config.toml
num_hidden_layers = 8
hidden_size = 192
num_attention_heads = 6
num_key_value_heads = 6
head_dim = 32
intermediate_size = 576
vocab_size = 8192
hidden_act = "gelu"
norm = "layernorm"
norm_place = "pre"
norm_eps = 1e-05
positions = "rope"
rope_theta = 10000.0
rope_fraction = 0.25
qk_norm = false
attn_scale = 0.177
bias = "qkv"
tie_word_embeddings = false
parallel_block = true
init = "uniform"
init_std_qkv = 0.041
init_std_o = 0.0
init_std_up = 0.041
init_std_down = 0.0
optimizer = "muon_variant"
learning_rate = 0.0182
lr_mult_down = 2.0
beta1 = 0.93
lr_head = 0.00799
max_grad_norm = 1.0
warmup_steps = 200
schedule = "wsd"
decay_fraction = 0.602
decay_shape = "linear"
final_lr_fraction = 0.0
batch_tokens = 32768
max_seq_len = 1024
doc_mask = true
train_tokens = 155300000
max_steps = 4740
dataset = "wikipedia_en"
Each number is 128 + 24 x the weight over the matrix's rms, rounded and kept within 0 to 255. Layers, rows and columns count from 0.

# layer 2 attention query, 192x192, rms 0.194, rows 159-191, columns 96-127
[[139 156 161 119 140 143 202 131 176 115 114 142 146  92 127 131 132 129 105 115 107 134 107  98 140  76 170 138 128  68 102 151]
 [120 115 131 109 106 130 162 139 143 144  97 142  93 121 102 158 129 150 129 124 109 153 147 141 134 150 139 184 102 136 120 123]
 [144 153 150 149 101 120 137 128 173 115 122 146 108 152 118 138 125 140 145 130 116 127  99 118  99 117 146 124 153 136 138 132]
 [150 123 128 132 119 107 140 144 171 122 160 105 118 174 125  70 127 132 106 113 143 168 114 138 101 121 101  85 143  94 143 123]
 [124 174 115 170 164 137 151 144 113 139 123 159 156 146 171 191 114 173 122  99 115  51 129 195 130 134 145  39 136 134 130 146]
 [133  94 124 122 182 143 109 118 114 113 137 132 118 116  97  97 145 108 150 176 119 143 136  90 137 146 160 165 102 133 127 109]
 [127 138 116 137 110 107 112 144 156 147 123  93 113 129 129  97 101  96 126 140 128 170 142 104 103 106 104 132 146 121 129 138]
 [145 156 139 132  88 114 169 134 122 132 126 127 111 113 158 163 133 124 140  86 135 106 127 143 123 143 112 108 151 138 129 141]
 [103 164 106 147 155 138  72 154 150 147 138 109 142 171 135 149 126 104 107 130 158 146 129 169 130 137 123 121 113  96 115  90]
 [119 116 123 123 134 124 164 120 154 127 148 118 133 121 147 135 101 136 172 136 118 146 106 127 111 129 148 125 153 111 138 116]
 [155 149 165 130 134 134 117 135 131 119 106 153 129 131 155 115 132  81 128 136 127  86 116  94 114 139 111 118 187 161 152 101]
 [125 129 100 149 160  82 148 143 122 111 144 158 154 150 111 136  87 126 107 127 111 144 161 158 131 116  83 134 165 140 121 123]
 [120 113 135 120 137 144  61 115 135  98 142 141 169 114 102 125 150 151 135 131  81 149 132 137 122 142  92 156 137 138 138  67]
 [110  83 102 147 107 112 135 139 149 136 115 126 137 135 125 125 157 128 144 127  79 119  77 124 120 148 121 146 119 157 125 121]
 [103 113 145 135 114 125 134 102 139 124  99 136 114  96 107 144  66  80 143 117 129 102 160 103  74 161 157 148 123 131 141  90]
 [145 153 118 169 137 158 115 206 134 119 137 144 122 122 144 113 125 131 120 104 137 151 124 103 112 125 141 143 132  85 113 128]
 [127 164 111 122 116 181 163 113 180  99 135 106 142 130 114 144 143 136 161 159 146 141  97 130 103 114 123 137 142 154 152 125]
 [107 138 121 107 143 109 132 157 103 109 142 133 148 138 127  88  81 103 120 110 142 102 131 153 159 167 118 112 113 159 132 119]
 [123 153  95 156 124 134  89 122 125 135 108 115 153 114 141 128 126 133 142 140 100 122 136 109 119 141 141 146 116 142 104 128]
 [113 148 101 180 101  96 173 119 140  99  86 139 169 113  99 145 132 151 141 102 118 128 129 100 164 127 120 118 109 135 152 132]
 [117 170 131 116 143 115 111 126 114 138 138 114 123 104 109 104 157 123 103 121 141  80  83 136 145 148 151 131 135 115 133 116]
 [146 136 132  97 100 163 146 116 156 107 122 113 145 153 146 133 128 115 124 174 131 106 181 105 126 149 119 106 156 136 107 122]
 [106 110 133 132 122 106 124 124  87 121 154 180 107 115 140 131 149 136 117 115 116 129  89 100 137 127  89 134 111 122  96 154]
 [ 74  97 113  82 142 152 123 135 107 162 161 126 123 143 123 145 131 126 127 165 123 126 160 122 128 132 131 128 107 115 120 136]
 [172 118 117 118 125 142 156 167 139 105 128 121 143 172 128 102  96 167 125 130 164 136 118 138 125 139 103 129 109 143 124 113]
 [100 124 174 127  95 137 114 138 111 175 117  79 126 145 104 144  93  83 118 120 103 141 103 109 124 163 117 128 125 105 139 149]
 [147 118 116 132 150 144 148 154 185 141 127 102  95 121 141 132 164 107 124 143 123  87 107 150 151 118 161 144 106 150 166  96]
 [141 106  79 126  83 143 161 125 133 132 146  84 115  82 108 122 163 138 140 137 121 133 110 162 113 128 112 146 100 116  95  95]
 [132 148 126 147 103 121 137 120  89 109 126 112 125 135 127 147 130 122 134 157  97 118 151  80 129 103 122 148 126 129 127 149]
 [126 157 104 159  89 141  95 121 113 123 145 147  97 142 169 125 157 128 156 108 150 126 107 129 150 152 141 148 148 107 144 118]
 [ 86 138 175 154 132 140 115 166 136 107 159 125 105 162 116 150 127 110 180 116 117 148 165 143 154 164 105  94 132  99 105 126]
 [162 137 158  95 109 120 141 120 194 140 134  92 138  87 128 145 150 112 132 108 114 151 139  76  82  97 138 128 152 116 100 153]
 [132 151  73 103 129  66 138 116 140 111 162 142  82 163 134 114 117  95 111 121 151 147 104 146 102 140 146 132 185 157 102 121]]
# layer 2 attention key, 192x192, rms 0.196, rows 159-191, columns 96-127
[[ 78 137 131  88 115 125 100 120 122 138 127 101 127 133 130 131 154 129  35  73 113 171 112 139  85 111 114  96 179 123 154 105]
 [122 133 126 110 107  89 127 127 141 142 124 136 140 134 178 142  89  81 104 134 150 114 115 115 118 113 135 107 148 142 120 152]
 [153 105 142 146 145 155 134 153 132 123 128 138 101 127 149  86 133 103 135 117 150 116 128 108 114 142  96 107 130  90 144 132]
 [139 133 105 134 104 105 131 105  80 142 153 144 131 140  93 154 122  77 103 173 117 142 154 101 107 107  84 114 120 170 134 154]
 [148 145 104 122 160 166 132 116 141 139 142 175 147 115 167 126  99 122 122 126 126 141 151 120 171 175  92  69  90 126 144 102]
 [156 126 118 123 165 160 174 136 146 138 104 156 135 117 121 108  92 116 129 111  79  99 147  94 145 124 104 125 143 112 138 139]
 [156 131 126 126  63 103 143 115 113 144  94 173 117 124 144 159 101  97 113 127 124 136 114 173 132 131 133 135 157 133 123 116]
 [135 129 116 114 112 131 159 117 137 129  98 125 123 124  98 122 128  71 141 127 112 121 146 134 124 144 117 155 127 114 137 119]
 [129  98 144 123 159 158 128 152 158 152 130 139 157 157 114  87 116 196 107 149  83  72 129  43 150 124 165 167 115 126 116 150]
 [116 118 141  83 144 110 164 161 103 120 135 146  89  99  87 104 129 145  79 120 154 142 143 117 123 163 147 131 121 145 118 153]
 [165 137 123 111 177 113 147 139 122 184 111 123 117 113 139 128 149 136  95 112 151 112 116 125 120 128 120 129 112 122 144 154]
 [147 117 105  99  81 135 110 166 148 134 123 110 121 122 152 182 160  93 140 131 132 158  69 104 116 155 135 146  97 163 150 126]
 [ 97 133 117 131  82  96 158 128 138 119 102 145 121 147 144 131 140 119 154 111 103 142 149 148 123 113 144 163 142  95 125 129]
 [147 127 127 152 110 173 122  97 140 114 118 101 114 120 129  99 126 134 120 127 148 150 147 147 121 112 201 110 145 135 137 136]
 [106 151 180 119 136 151 153 193 108 137 113 133 132 135 151 134 120 113 138 170 118 111 131 129 145 116 144 120 107  53 136 111]
 [141 112 129 151 174 112 134 149 106 140 146 121 131 133  91 126  95  93 118 121 147 132 105 148 132 130 129 122 133 138 127 102]
 [ 97 150 156 153 125 165 111 119 101  98 112 114 140 124 178 123 119  55 138 142 129 106 138 100 106 142 122 131 156 159 146  98]
 [124 102 117  96  90 118 174 107 130  80 131 139  99 123  98 145 169 142 110 135 126 139  89 132 143 139 163 127 117 107 126 129]
 [103 145  93 100 133 145 143 138 129 133 149  89 123 145  98 143 118 121 150 158  84 126 146 124 176 110 141 134 116 122 125 142]
 [138 111 139  78 159 161 139 129 131 128 150  70 121 129 128 144 131 131 116 104 143 141 108 156 132 152 111 126 152 123 168 141]
 [113 117  87  84 120  83 127 124 146 141 115 117 103 126 137 113  90 143 125  82 148 129 150 130  94 150 111 120  81 109  93 119]
 [137  97 144 128 164  94 130 123 145 119  91 169 165 115 134 132 129 134 123 164 128  90 132 175  97 136 124 129 134 125 133 141]
 [131 130 156 124  95 165 147 138 109 141 107  96 105 113 112 101 102  94 156 122 114 190 103 142 130 131 105 118 134 119 143 126]
 [130 149 135 128 112 152 111 123 114 160 118 139 166 113 117 117 105 105 101 122 152  91 149 106 104 140 161 156 117 157 104 108]
 [125 149 146 114 100 134 125 102 150 139 105 124 116 117 126 111 156 153 136 172 144 144 154 153 148 157  93 123 136  94  97 111]
 [151 132  87 158 138 113 138 138 109 138 133 148 126 153  99 132 165 139  89 131 118 130 133 101 112 118  65 152 135 119 136 145]
 [126 144 110 157 100  98 163 151 106 110  99 146 133 111 160 143 133 121 137 130 126 138 131 118 140  86 160 114 105 108 109 144]
 [ 95 128 152 114  78 128 103 117 133  96 136 123 131  95 125 174 129 148 128 107 172 122 158 109 155 112 158 143 154 107 117 132]
 [128 106 143 126 118 153 123 182 127 119 145 171  77 146 129 119 128 127 138 125 108 113 124 126 111 148 100 116 123 182  91 141]
 [112 118 125 112 122 144 105 149 118 163 123  95 176 117 141 154 114 164 110 142  95 102 107 163 148 140  82 139 151 127 114 177]
 [134  91 107 106 126 165 151 102 120 143 152 156 129 131  90 141 120 175 112 135  95 141 145 146 150 139 122 138 101 142 180 127]
 [165 123 147  86  96 117 108 137 145 126 134 127 128 130 160 116 100 153 121 135 107 110 125 157 177 124  99 105 107 102 161 117]
 [157 118 160 116 128 108 128 143 123 130 149 133 131 127 167 119 147 140 125 117 170 104 104 124 126  93 110 130 133  94 151 123]]
# layer 2 attention value, 192x192, rms 0.171, rows 128-191, columns 96-127
[[ 99 129 137 185 129 126 117 122 138  52 102 124 163 148 156 110 151 116 117 114 176 116 138 154  74 135 139 167 120 141 143 192]
 [ 81 185 115 107 146  74 124 135  96 160 125 187 141  88  79 149 125  89 149 119  61 143 125  91 137  42  84 120 118 136 131 174]
 [193 162 108 153 160 145 155 153  88  86 144 122 176 125 111 166 156 101 116 102 152 115 142 115 148 116 142 149 103  87 173 115]
 [156 107 107 126 125 113 161 151 135 128 123  89 121 131 165  94 128 145  76 114 126  83 122 142 184 103 123 126 126 126 109 105]
 [123 117 165 111 113 107 176 137 106  95 145 127  92 132 149 149 148 160 133  95 119 131 130 115 116 120  92 134 155 131 121  71]
 [130 133 167 134 125 100 166 134 138 135  71 171  92 130 137 115 162 125 137 143 136 137 168  86 182 161  85 136 124 102 122 122]
 [106 105 118 151 118 165  85 123  92 125 162 113 170 154 146 128 150  61 165 129 180 115 216 111  89 183  84 127 121 129 117 140]
 [164 133 142  88 136 109 135 121 104 162  96 151 144 114  84 142  85 135 162 123 128 130  86 155 119 130 113 111 147 140 124 174]
 [134 138 102 110 136 121 106 171 169 148 118 139 105 177 108 155 111 121 140 121 166 139  75 123  75  70 160 111  84 116  40 129]
 [132 156 101 103 102 145  83 132 129 148 158  98 124 129 135 132 132  78 159  97 139 106 134 133 144 157 123 122 202 106 104 113]
 [ 48  87 139 116 129 129 108 150 159 169  74 144 100 135 128 131 153 180 126 114 124 165 114 144  83 134 154 153 126 115  94 137]
 [144 137 138 120 119 110 120 146 158  90 120 120 131  89 103  97 130 139 130 171 122  76 150 149  96 155 103 137 113 185  89 141]
 [128 101 173 150 172 115 175 132 165 116 131 112 157 113 127 116 109 122 124 129 126 118 112 104  97 129 149  97 131 134 131 131]
 [ 90  99 133 125  79  89 137 122 125 117 112 179 134 110 130 133 139 160 102 106 170 166  71 148 120 100 141 119 154  96 143 105]
 [111 116 146 124 100 163 102 157 159 190 128 151 125 101 131 163 115 114  78 112 131 129 143 150 142 153 158 147 132 134  77 105]
 [185 146 118 106 115 143 164 116 135 166 139 127  95 145 111 197 151 144 133 129 143 132 103 128 118  83  87 120 133 138 101 120]
 [144 142 101 118 154 114 108  96 130 144  88 145 112 122  97 112 136 127 100  83 122 167  97 134 122  93  92 154  80 156 126  77]
 [136 157 152 152 135  85  97 145 155 116 179 109 160 154 162 145 150 160 183  93 139 123 149 114 119 104 116  95  57 125 146 142]
 [137 127 132 112 139 119 150 148 113 116  66 141 122 173 171 142 153  67 155 139 107 157 110 168 128  87 177 167 126 144 160 138]
 [132 149 137 134 162  65 107 151 148 149 106 131 136  81 134 139 111 156 147 111 183 185  84 139 127 153 102 140 110 129 111 116]
 [137 135 147 129 112 148  82 132  86 129  95 118 143 142 149 132  87  95 134 118  69 160 118 121 108 154 103  84 134 123 123  98]
 [100 136 132 111  84 153 127 114 141  99 147 107  57 121 158 103  97 142 111 177 143 107 127 153 134 122 116  68  92  98 124 102]
 [137 145  97 135  87  87  88 166 170 122 105 163  94  98 137  91 129 148  86  48 110 116 118 142 124 124 154 127 116  98 167 140]
 [103 127 137 141 140 155  88 127  80 132 135 126 143 126 112 131 129  96 193 132 128 122 130 156 106 145 101 109  88 131 138 109]
 [145 152 172 121 148 139 160 103 123  89 133 134 120 108  55 156 150 128  92 169 153 150 172 121 170 106 184 175  89 119 201 110]
 [129  96 105 118 113 139 118 162 141 104 136 134 108  97  81 159 118 120 167 145 131 101  96 139  94 133 131 122 130 121 181 129]
 [133 121 118 112 154 106 139 157  88 163  75 129 159  78  92 163  43 134 103 119 155 163 122 163 124 149  75 181 141 112 112 175]
 [146 175 163  75 146 108 110 157 105 112 155 130 117 156 101 124 136 130  78 143  95 137 158 108 107 149 133 153 137 109 157 151]
 [124 119 133 152 152 104  96  93 101 131 198 116 149 148  95 146 124 102 150 104 125 141 129 130 125 161 136 163 119 153 159  89]
 [ 80 150 183 126 155 129 181 161  77 114 122 149 100 123 100 130 119 101 141 109 117 116 161 149 131 110 107 121  93 112  91 156]
 [122 103  73 131 186 105 105 102 134 156 100 165 154 166 111 147 171 145 145 153 109 127 109 130 141  99 111 124 133 118 101 108]
 [122 123 135 127 121 116 142 152 123 110 127  76 142 163 164  93 123 157 164 111 102 190 106 118 140 131 137 132 114 130 141 113]
 [145 182 118 121 147 111 141 114 119 152 134 130 103 128 129 146 142 113 138 107 156 109 155 146 130  91 152 130 117 133 130 152]
 [108 133 138 167 112 132 126 147 128 102 129 122 149 101 128 123 162  78 121 137 134 140 133 135 145 130 125 155 149 127  94  94]
 [129 141 130 110 137 117 153 107 154 112 133  94 121 143 134 115 136 156 176 142 118 126 108 189 143 158 147 125 116 134 123 134]
 [141 121  96 165 110 148 121 119 102 147 145 115 102  94 150  93 125 164 139 105 141 147 137 133 154 134 100 140 124  93  98 111]
 [161 102 130 125 173 150 116 125 105 127 158 121 141 127 108 113 137 101 145 153  87 147 123 135 167 164 132 122 130 150 145 104]
 [121 117 116 165 107  97  93 165 106 109 130 158 139 105 151 131 152 119 163 138 117 146 108 125  88 133  90 111 126 106 116 151]
 [ 90 136 130 137 123 136 123 121  93 155 119 119  93 129 152  84 104 109 106 126 161 155 116 135 111 157 143 143 153 100  88 138]
 [ 98  72 152 147 141 135 122  82 120  92 171 189 115 122 126 117 110 135 152 128 128 133 155 125 130 113 140 135 142  85 124 127]
 [117 112  95  78  90 103 150 143 111 133 178 100 139 142 152 140 123 130  87  66  82 132 108  95  98 174 145 136 170 138 164 105]
 [104 106 115 160 111 145 168 152 150  95 126  77 151 123  82 130 121 170  75 142 114 143 101 150 112  80 171 121 124 152 145 133]
 [134 147 122 119 165 118 121 149 108 118 124 155 136 115 164 122 101 138 134  86 128  99 141 105 124 128  95 130 170 133 155 137]
 [166 114 156 133 122 141 122 117 148 153 149 154 100 119 112 133 112 150 143 178  82 107 125 117 103 116  91 118 152 128 135 112]
 [ 91 154 122  72 143 109 121 112 133 131 157 141 148 132 126 116 135 110 116 138 113 114 138 108 123 143 100 127 141 140 166 146]
 [107 132 124 136  89 107 113  99 136 122 150 113 107 137 111 149 112 133 124 142  95 117 147 115 110 110 151 127 132 178 138 160]
 [135 130 142 143 125 115 120 100  85 121 112 129 150 114  91 159 108 154 124 122 155 144 127 115 104  95  87 132 134 168  88 117]
 [114 148 160 157 139 155 118 176 116  90  97 153 143 147 169 143 132 131 172 126  80 120 127 138 103 112 106 148 130  98 103 148]
 [164 116 108 176 124 119 167 163 106 157 113  77 118 127 149 177  83 111 115 120 156  95  84  95 130 136 126 136  98 136 124 149]
 [139 138 106 126 150 134  99 115 154 124 118 104 148 146  85 118 147 112 137 164 130 134 113 145 121 130 102 123 111 161  83 109]
 [119 116 129 137 103 176 115 143 112 110 137 135 116 140  95 118 102 134 164 107 173 136 150 140 105 145 119 171 143 126 150 118]
 [142 150  94 140  96 142 170 143 142 123 101 141 123 136 116 146 122 145 171  92  92 110  90 115 172 103 111  84 134 126 129 128]
 [ 91 146 128 106 104  86 133 155 129 121 102 139 139 133 155 136 137 172 144 145 165 148 141 141 126 153  82 140 130 107 113 114]
 [125 117  92 106 125  89 148 147  88 129 146 118 172 123 111 104 137 151 114 102 132 121 172 164 108  82 107 116 130 101 151 117]
 [120 137 149 127 127 143 119 116 117 163 103 143 159 118 142 124 130 146 141 104 146 121 114 101 119 114 140 130 138 122 128 157]
 [107 134 102 123 124  91 116  60 104 127 106 148 120 132 129 117 113 137  67 157 157 135  84 152 166 153 189 149 158 116  92 107]
 [110 182 136 102 143 124 126 110  87 113 104 126 135 132 147 111 155 108 120 139 131 172 123 126 130  96  97 126 140  94 137 147]
 [138 128 156 134 127 167 143 117 149 125 123 142 147 135 140 120 132 104 159 118 122 162 120 131 128 158 141 110  70 118 101 148]
 [137 188 140  98 111 119 143 112 140 110 114  97 123 168 154 124  91 119 120 146 114 144 136 119 131 104 155 140  98 114 125  99]
 [167 119 115 150 136 148 104 113 104 142 130 140 140 113 121 127 146 121 139 169  96 137 155 120 177 165  98 147 108 154  77 119]
 [149 163 153 129  81 148  89 134 135 189 136 144 133 121 101  90 145 117 134 121 116 145 100  83 149 160 130  71 131 110 127 113]
 [133 120 125 172 134 104 136 175 154 174 124 134 149 130 119 121 113  77 130 196 109 135 123 135 117 139  93 132 122 118 119 159]
 [127 124 120  71 157 135 137 140 130 138 135 142 155  93  49 183 125 146 161 110 131 166 130 134 157 117 151 155  91 146 106 116]
 [116 113 153  98 113 145 145  96 147 121 145 121 131 130 125 138 134 132 103 105 146 148 129 139 117 129  93 128 125 137 129 110]]
# layer 2 attention output (transposed), 192x192, rms 0.151, rows 128-191, columns 96-127
[[166 130 122 141 109 136 100 167 136 139 121 200 154 109 133 139 121 168 144 135 132 147 110 169  60 152  98 148 132 156 102 128]
 [132 130 107 156  76  73 147 142 109  87 154 120 159 107 113 136 150  81 130 155 123 141 124 147 155 144 104 166 152 145 145 171]
 [131 156 132  96 166 123 124 105 110 181 132 142  89 125 116 122 118 137 102 123 106 103 111 113 103 176 139 113  71 128 106 138]
 [112 139 104 107 111 130 172 106 119  90 142 120 121 117 139 141 146 130 168 153  95 183 177  94 112 139 123 103 138 133 135 127]
 [122 129 106 164  24 104 119  65 147 160 141 135 126 126 123  95 132 162 164 114 122 156 108 164 137 148  94  75 106 117 103 123]
 [135 142 134 129 115 194 147  86 121 132 112 126 136 130  89 154 162 157 165 136 131 143 112 136 101 117 178 126  67 125 114 192]
 [151 155  79 105 173 144 127 121 171 120 103 155 102 112 141 136 130 179  81 163 105 104  86 128 166 126 147  96 136 101 132 100]
 [ 88 137 115 143 133 150 122 111 150 152 140 172 144 135  93 105 146 121 127 124 110 139 135 145 141 176 133 143 134  87 121 126]
 [140 156 128 132 152 114  81  49 152 120 104 116 113 114 154  98 146 128 181 113 136 108 169 157 132 147 110 133  83 136 156 123]
 [ 91 162 139 134 120 119 121 126  93 162 164 127 147 121 145 132 113 147 135  98  87 145 101 126 125 121 174 120  86 141 118 103]
 [131 149 156  88 126  98 143 112 128 154 133  99 123 120 142 145 147 155 102 133 141 114 100 147 132 161 107 125 139 127  99 172]
 [137 130 149  98 154 130 131 128 124  56 161  91 152 147  91 158 121  85 114 114 158 138 153 118 136 106 119 112 139  70 141 102]
 [ 82  91 118 124 124 150 134 176 120 123 132 143 147 146 117 125 140 146 133 121 151 146 147 157 132  91 140 173 118 119 149 153]
 [117 109 139 182 113  91 107 128  89 132 108 123 129 173  92 125 145 145 151 186 114 109 101 140 107 129 129 123 156 108 123 134]
 [ 74  94 104 119 104 142 150 159  92  93 126  87 130 124 135 141 129 145 125 115 124 125 104  84 121 164 102  94 151 104 126 122]
 [ 76 109 107 152 165 130 130 117 192 147 131 137 168 139 116 114 112 144 122 120  90 126 167 122 147 112 100  99 146 130 165 164]
 [121 120 162 115 107 131 127 116 130  86 129 109 138 128 118 145 124 128 182 167 122 108 165 129 117 149 149  72 106 111 141  82]
 [152 132 123 128  90 101 119 120 129 136 154 173 138 137 104 117 101 113  88 144 155 122 169 154 119 129 171 201 139 119 106 155]
 [131 132 153 125 190 143 168  73  99 115 135 180 138 137  95 137 127 122 126 144 130 161  99 138 136  94  69  92 146 147 105 124]
 [ 95 169 133 150 150 165 128 120 121 110 119 160 180 158 140  78 153 137 139 127 116  96 104 110 112 124 148 109 151 134 167 165]
 [134 126 106 134 186 131 152 139 157 147 142 148  98 121 122 125 101 149 174 144 166  57  97 139  80 106 173 135 180 138 134  71]
 [125 130 127 147 112  64 118  80 148 131 137 121 142 145 145 112 174 165 147 108 102 154 124 131 139 180 161 125 105 159 187 151]
 [120 158 128 102  59 126 147  79 124 132 165  82 179 116 147 169 111 154 145 142 137 145 122 100 134 123 124 146 118  77 127 135]
 [128 134 149 146 108 132  86 106 116 128  95 131 178 122  85 136 121 101  96 132  25 159 126 120 141 101 182 111 169 145 125 143]
 [153 152 137 111 184 125 114 149 125 190 119  76 141 161 163  97 140 118 136 162 103 124 103  86 135 159 117  64 149 154 103 130]
 [ 90 145 106 139 127 124 159  99 117 132 134 115 166 135 162  92  82 109 114 155 168 123 165 107 178 146 124 116 144  86 131  98]
 [ 85  45 162 168 121 138 147 127 135 157 116 153 114 169  94  90 144  83 101 159  96 139 134  99 150 139  98  95 150 123 104 143]
 [154 152 127 136 180 118 122  94 109 162 123 121 103 124 107  76 152 129 129 152 153 157 102 110 150 173 131 121 121 119 129  69]
 [ 93 159 119 159 101 126 112 139 151 102 123 133 106 128 165 147 105 119  86  88 116  80 135  91 152 141 173  33 124 162 117 121]
 [150 179 100 120 202 113 151 114 135  86 136 123 156 111 138 105 125 141 152 130 131 133 170 121 120 103  97 159 132 136 122 136]
 [115 139 110 130  96 125 141 143 146  97 148 111  91 119 107  77 152 115 124 140 106 130 130 187 152 100 122 133 133 133  89 158]
 [188 152 160 124 144 148 140 109 118 140  96 117 130 115 105 165 145 163 123 125  93 136 129 173  89 129 135  97 159 127 151 191]
 [124 124 160 106  79 113 115 131 107 115 100 113 113 121 149  79 114 128 131 130 147 122  95 115 111 154  97 112 145 132 131 132]
 [119 101 123 166  70 125 134 128 143 133 134 156 109 133  93 118 132 168 113  95 151 149 150 115 146  98 133 218 153 112 170 144]
 [115 139 130 103  71 150  94 127 126 111 109 144 142 165 125 125 130 101 137 125  85  76 156 116  97 153 147 114 135 137 155 142]
 [105 107 146 102 140 142 126 134 178 113 144 116 135 148 104 166 121  90 147 149 125 152  94 148 115 112 113 157 136 138 117  88]
 [139 102 137 148 170 134 105 136 140 173 129 132 156 127  96 136 107 160  89 114  96 136  82 128 122 110 115 158 177 109 140 118]
 [101 145  96 143 159 132 160 126 187 156 122  87  92 119 176  96 137 140 128 116 189  71 142  88 124 112 161 111 115 157 137 147]
 [114 131 110 138 188 116 129 131 149 135 106 104 119 132 115  86 108 182 134 147 130 122  97 116 144 115 111 110 200 104 150 140]
 [177 120 134 130 194 138  82 128 111 153 143 105 141 147 145 140 113 113 123 111 102 120 149 139 118 108 142 126 133  97 111 126]
 [103 132 155 139 177 107 113 108  96 147 137 144 128  98 107 122 119  72 119 164 131  72 155 125 164 130 136 107 146 151 168 170]
 [ 97 146 100 117 117  94 102 132 152 109  93 128  80 111 120 120 103 111 124 135 132 171 154 101 155 133  99 157 151 145  97  98]
 [101 112 170 127 117 108 105 126 111 123 204 151 118  86 131 120  89 137 140 125 108 156 130 130 141 141 161  71 150 113 164 137]
 [164  90 102 134 133 130 127 129 120 111 108 144  98 169 156 120 130 103 123  69 121 159 154 125 131  95 143 146 136 157 149  91]
 [102 125 126 131  92 175 137  76 101 145 156 160 115  84 139 164 124 139 122 127  96 106 177 139 147 121 131  95 155 137 124 139]
 [164 148 145 122 161 101 151 107 152 112 110 143 150 154 129 139  74 105 149 114 110 151 135  86 130 116 102  95 135 124 138 119]
 [129  80 150  92  37 129 141 135 124 136 186 114 135 155 108  88 160 109 121 112 122 121 107 136 119  63 138 135 124  97 100 158]
 [121 120 108 139 107 124 138 180 185 151 148 125 119 119 120 102 102 112 105  89 154 157 150  54 122  90 160  87 155 122 133 114]
 [115 139 113 152 120 131 122  76 104 101 156 157 155  86 113 183 123  80 137 119  75 202 121 104 126 128 116 129 117 100 167 112]
 [108 116 118 118 145 127 158 109 105 118 108 140 156 124 129  81 124 169 110 122 131  90 142 100 129 101 127 154 177 160 136 101]
 [ 96 138 110  90 144  99 139 140 151 121 112 103 136 151 135 154 121 155 146 168 117  97 171 111 147  48 148 144 145 161 146 115]
 [131 148 156 114 116 149 125 148 140 139 164  98 121 121 145 115 156 120 121 133 105 135 144 110 106 113  82 147 146 132 103 150]
 [113 131 145 172 127 141 117  73 134 109 120 152 135 114 145 158 160 114 149 166 114 127 174  82 119 102 141 146 123 131 131 154]
 [121 116 176 133  74 135 118 149 137  89 155 122  94 140 111 132  92  90 116 163 162 125 138 128 170 144 114 120 150 146 137 104]
 [101 151 179 127 101 139 127 114 161 115 138 122 133 115 114  91 129  99 150 133 155 142 140 163 137 104 175 121  96 121 103  45]
 [139 114 158 133  80 145 107 111 115 117 132 174 134  73 113 165 138 103 128 180 105 108 175 120 154 127 120 191 127 155 101 131]
 [105 120  89 122 113 118 136 150 118 138 159 172 129 155 134 150 109 177 129 131 123 101 118 129 153 108 100 179  84 128 138 113]
 [135 124 141 133 118  94 164  94 149  87 135 104 124 125 161 152 137 142 115 103 171 205 102  96  69 117 121 150 161 126 128 118]
 [111 113 115 115 176 103 129 166  97 135 138 145 131 144 121 107 142  94 124 146 174 133 156  83 102 162 141 150 114 127 114  95]
 [116 141 101  91 135 106 104 122 102 132 147 135 115 124 126 146 144 167 128 129 164  94 108 202 132 114 147 129 130 115 152 116]
 [135 103 124 151 111 163 116 117 113 100 142 113  77 112 156 148 132 121 144 132 124  88 103 113 146 125 122 151 121 135 110 145]
 [161 136 141 145 162 147 108 107 108 177 136 118 100 145 151 119 120 174 128 104 116 126  77  97 118 152 137 119 105 118 119 167]
 [127 126 109 164 102  98 136  79 100 146 141 139  92 138 134 141 125 141 116 115 190 171 149 156 143 120 138 174 154 120 123  99]
 [152 127 131 155 165 154 102 125 128 105 111 109 159  84 133 114 157 106 118 144 122 167  80  76 134 139  96 127  98 140 112 168]]
# layer 2 MLP up, 576x192, rms 0.211, rows 0-2, columns 96-127
[[125 139  90  87 156 155  98 164 113 191 153 103  54 147 170 163 125  75 143 141 172 122 130 149 100 134 129 123  95 120 109 181]
 [150 124 123 132 116 132 159 141 137 106 123 159 100 138 121 103 106 114 126 134 156 128 113 108 105 161 119 148 125 120 125 121]
 [148  75 145 117 162  73 196 135 101 184 111 118  91 125 109 132 136 122 112 128 187 183 165 166 135 139 140 114 129 132 116 123]]
# layer 2 MLP down (transposed), 576x192, rms 0.233, rows 0-2, columns 96-127
[[158 130  86  91 205 159 124 122  98 110 130 165 158 154 140 115 205 154 140 134 114 117  96 145 112 123 145 124 103 103 141 136]
 [118 157 152 154 152 106 140  92  87 154  92 108 126 138 127  87 100 104 138 134 108 132 124 135 160 124 138 142 108  81 100 176]
 [154 105 134  90 110 107 160 134 149 110 163 112  95 151 132 118 128 117 115 146 147 153 142 129 133 148 148 171 142  91 130 148]]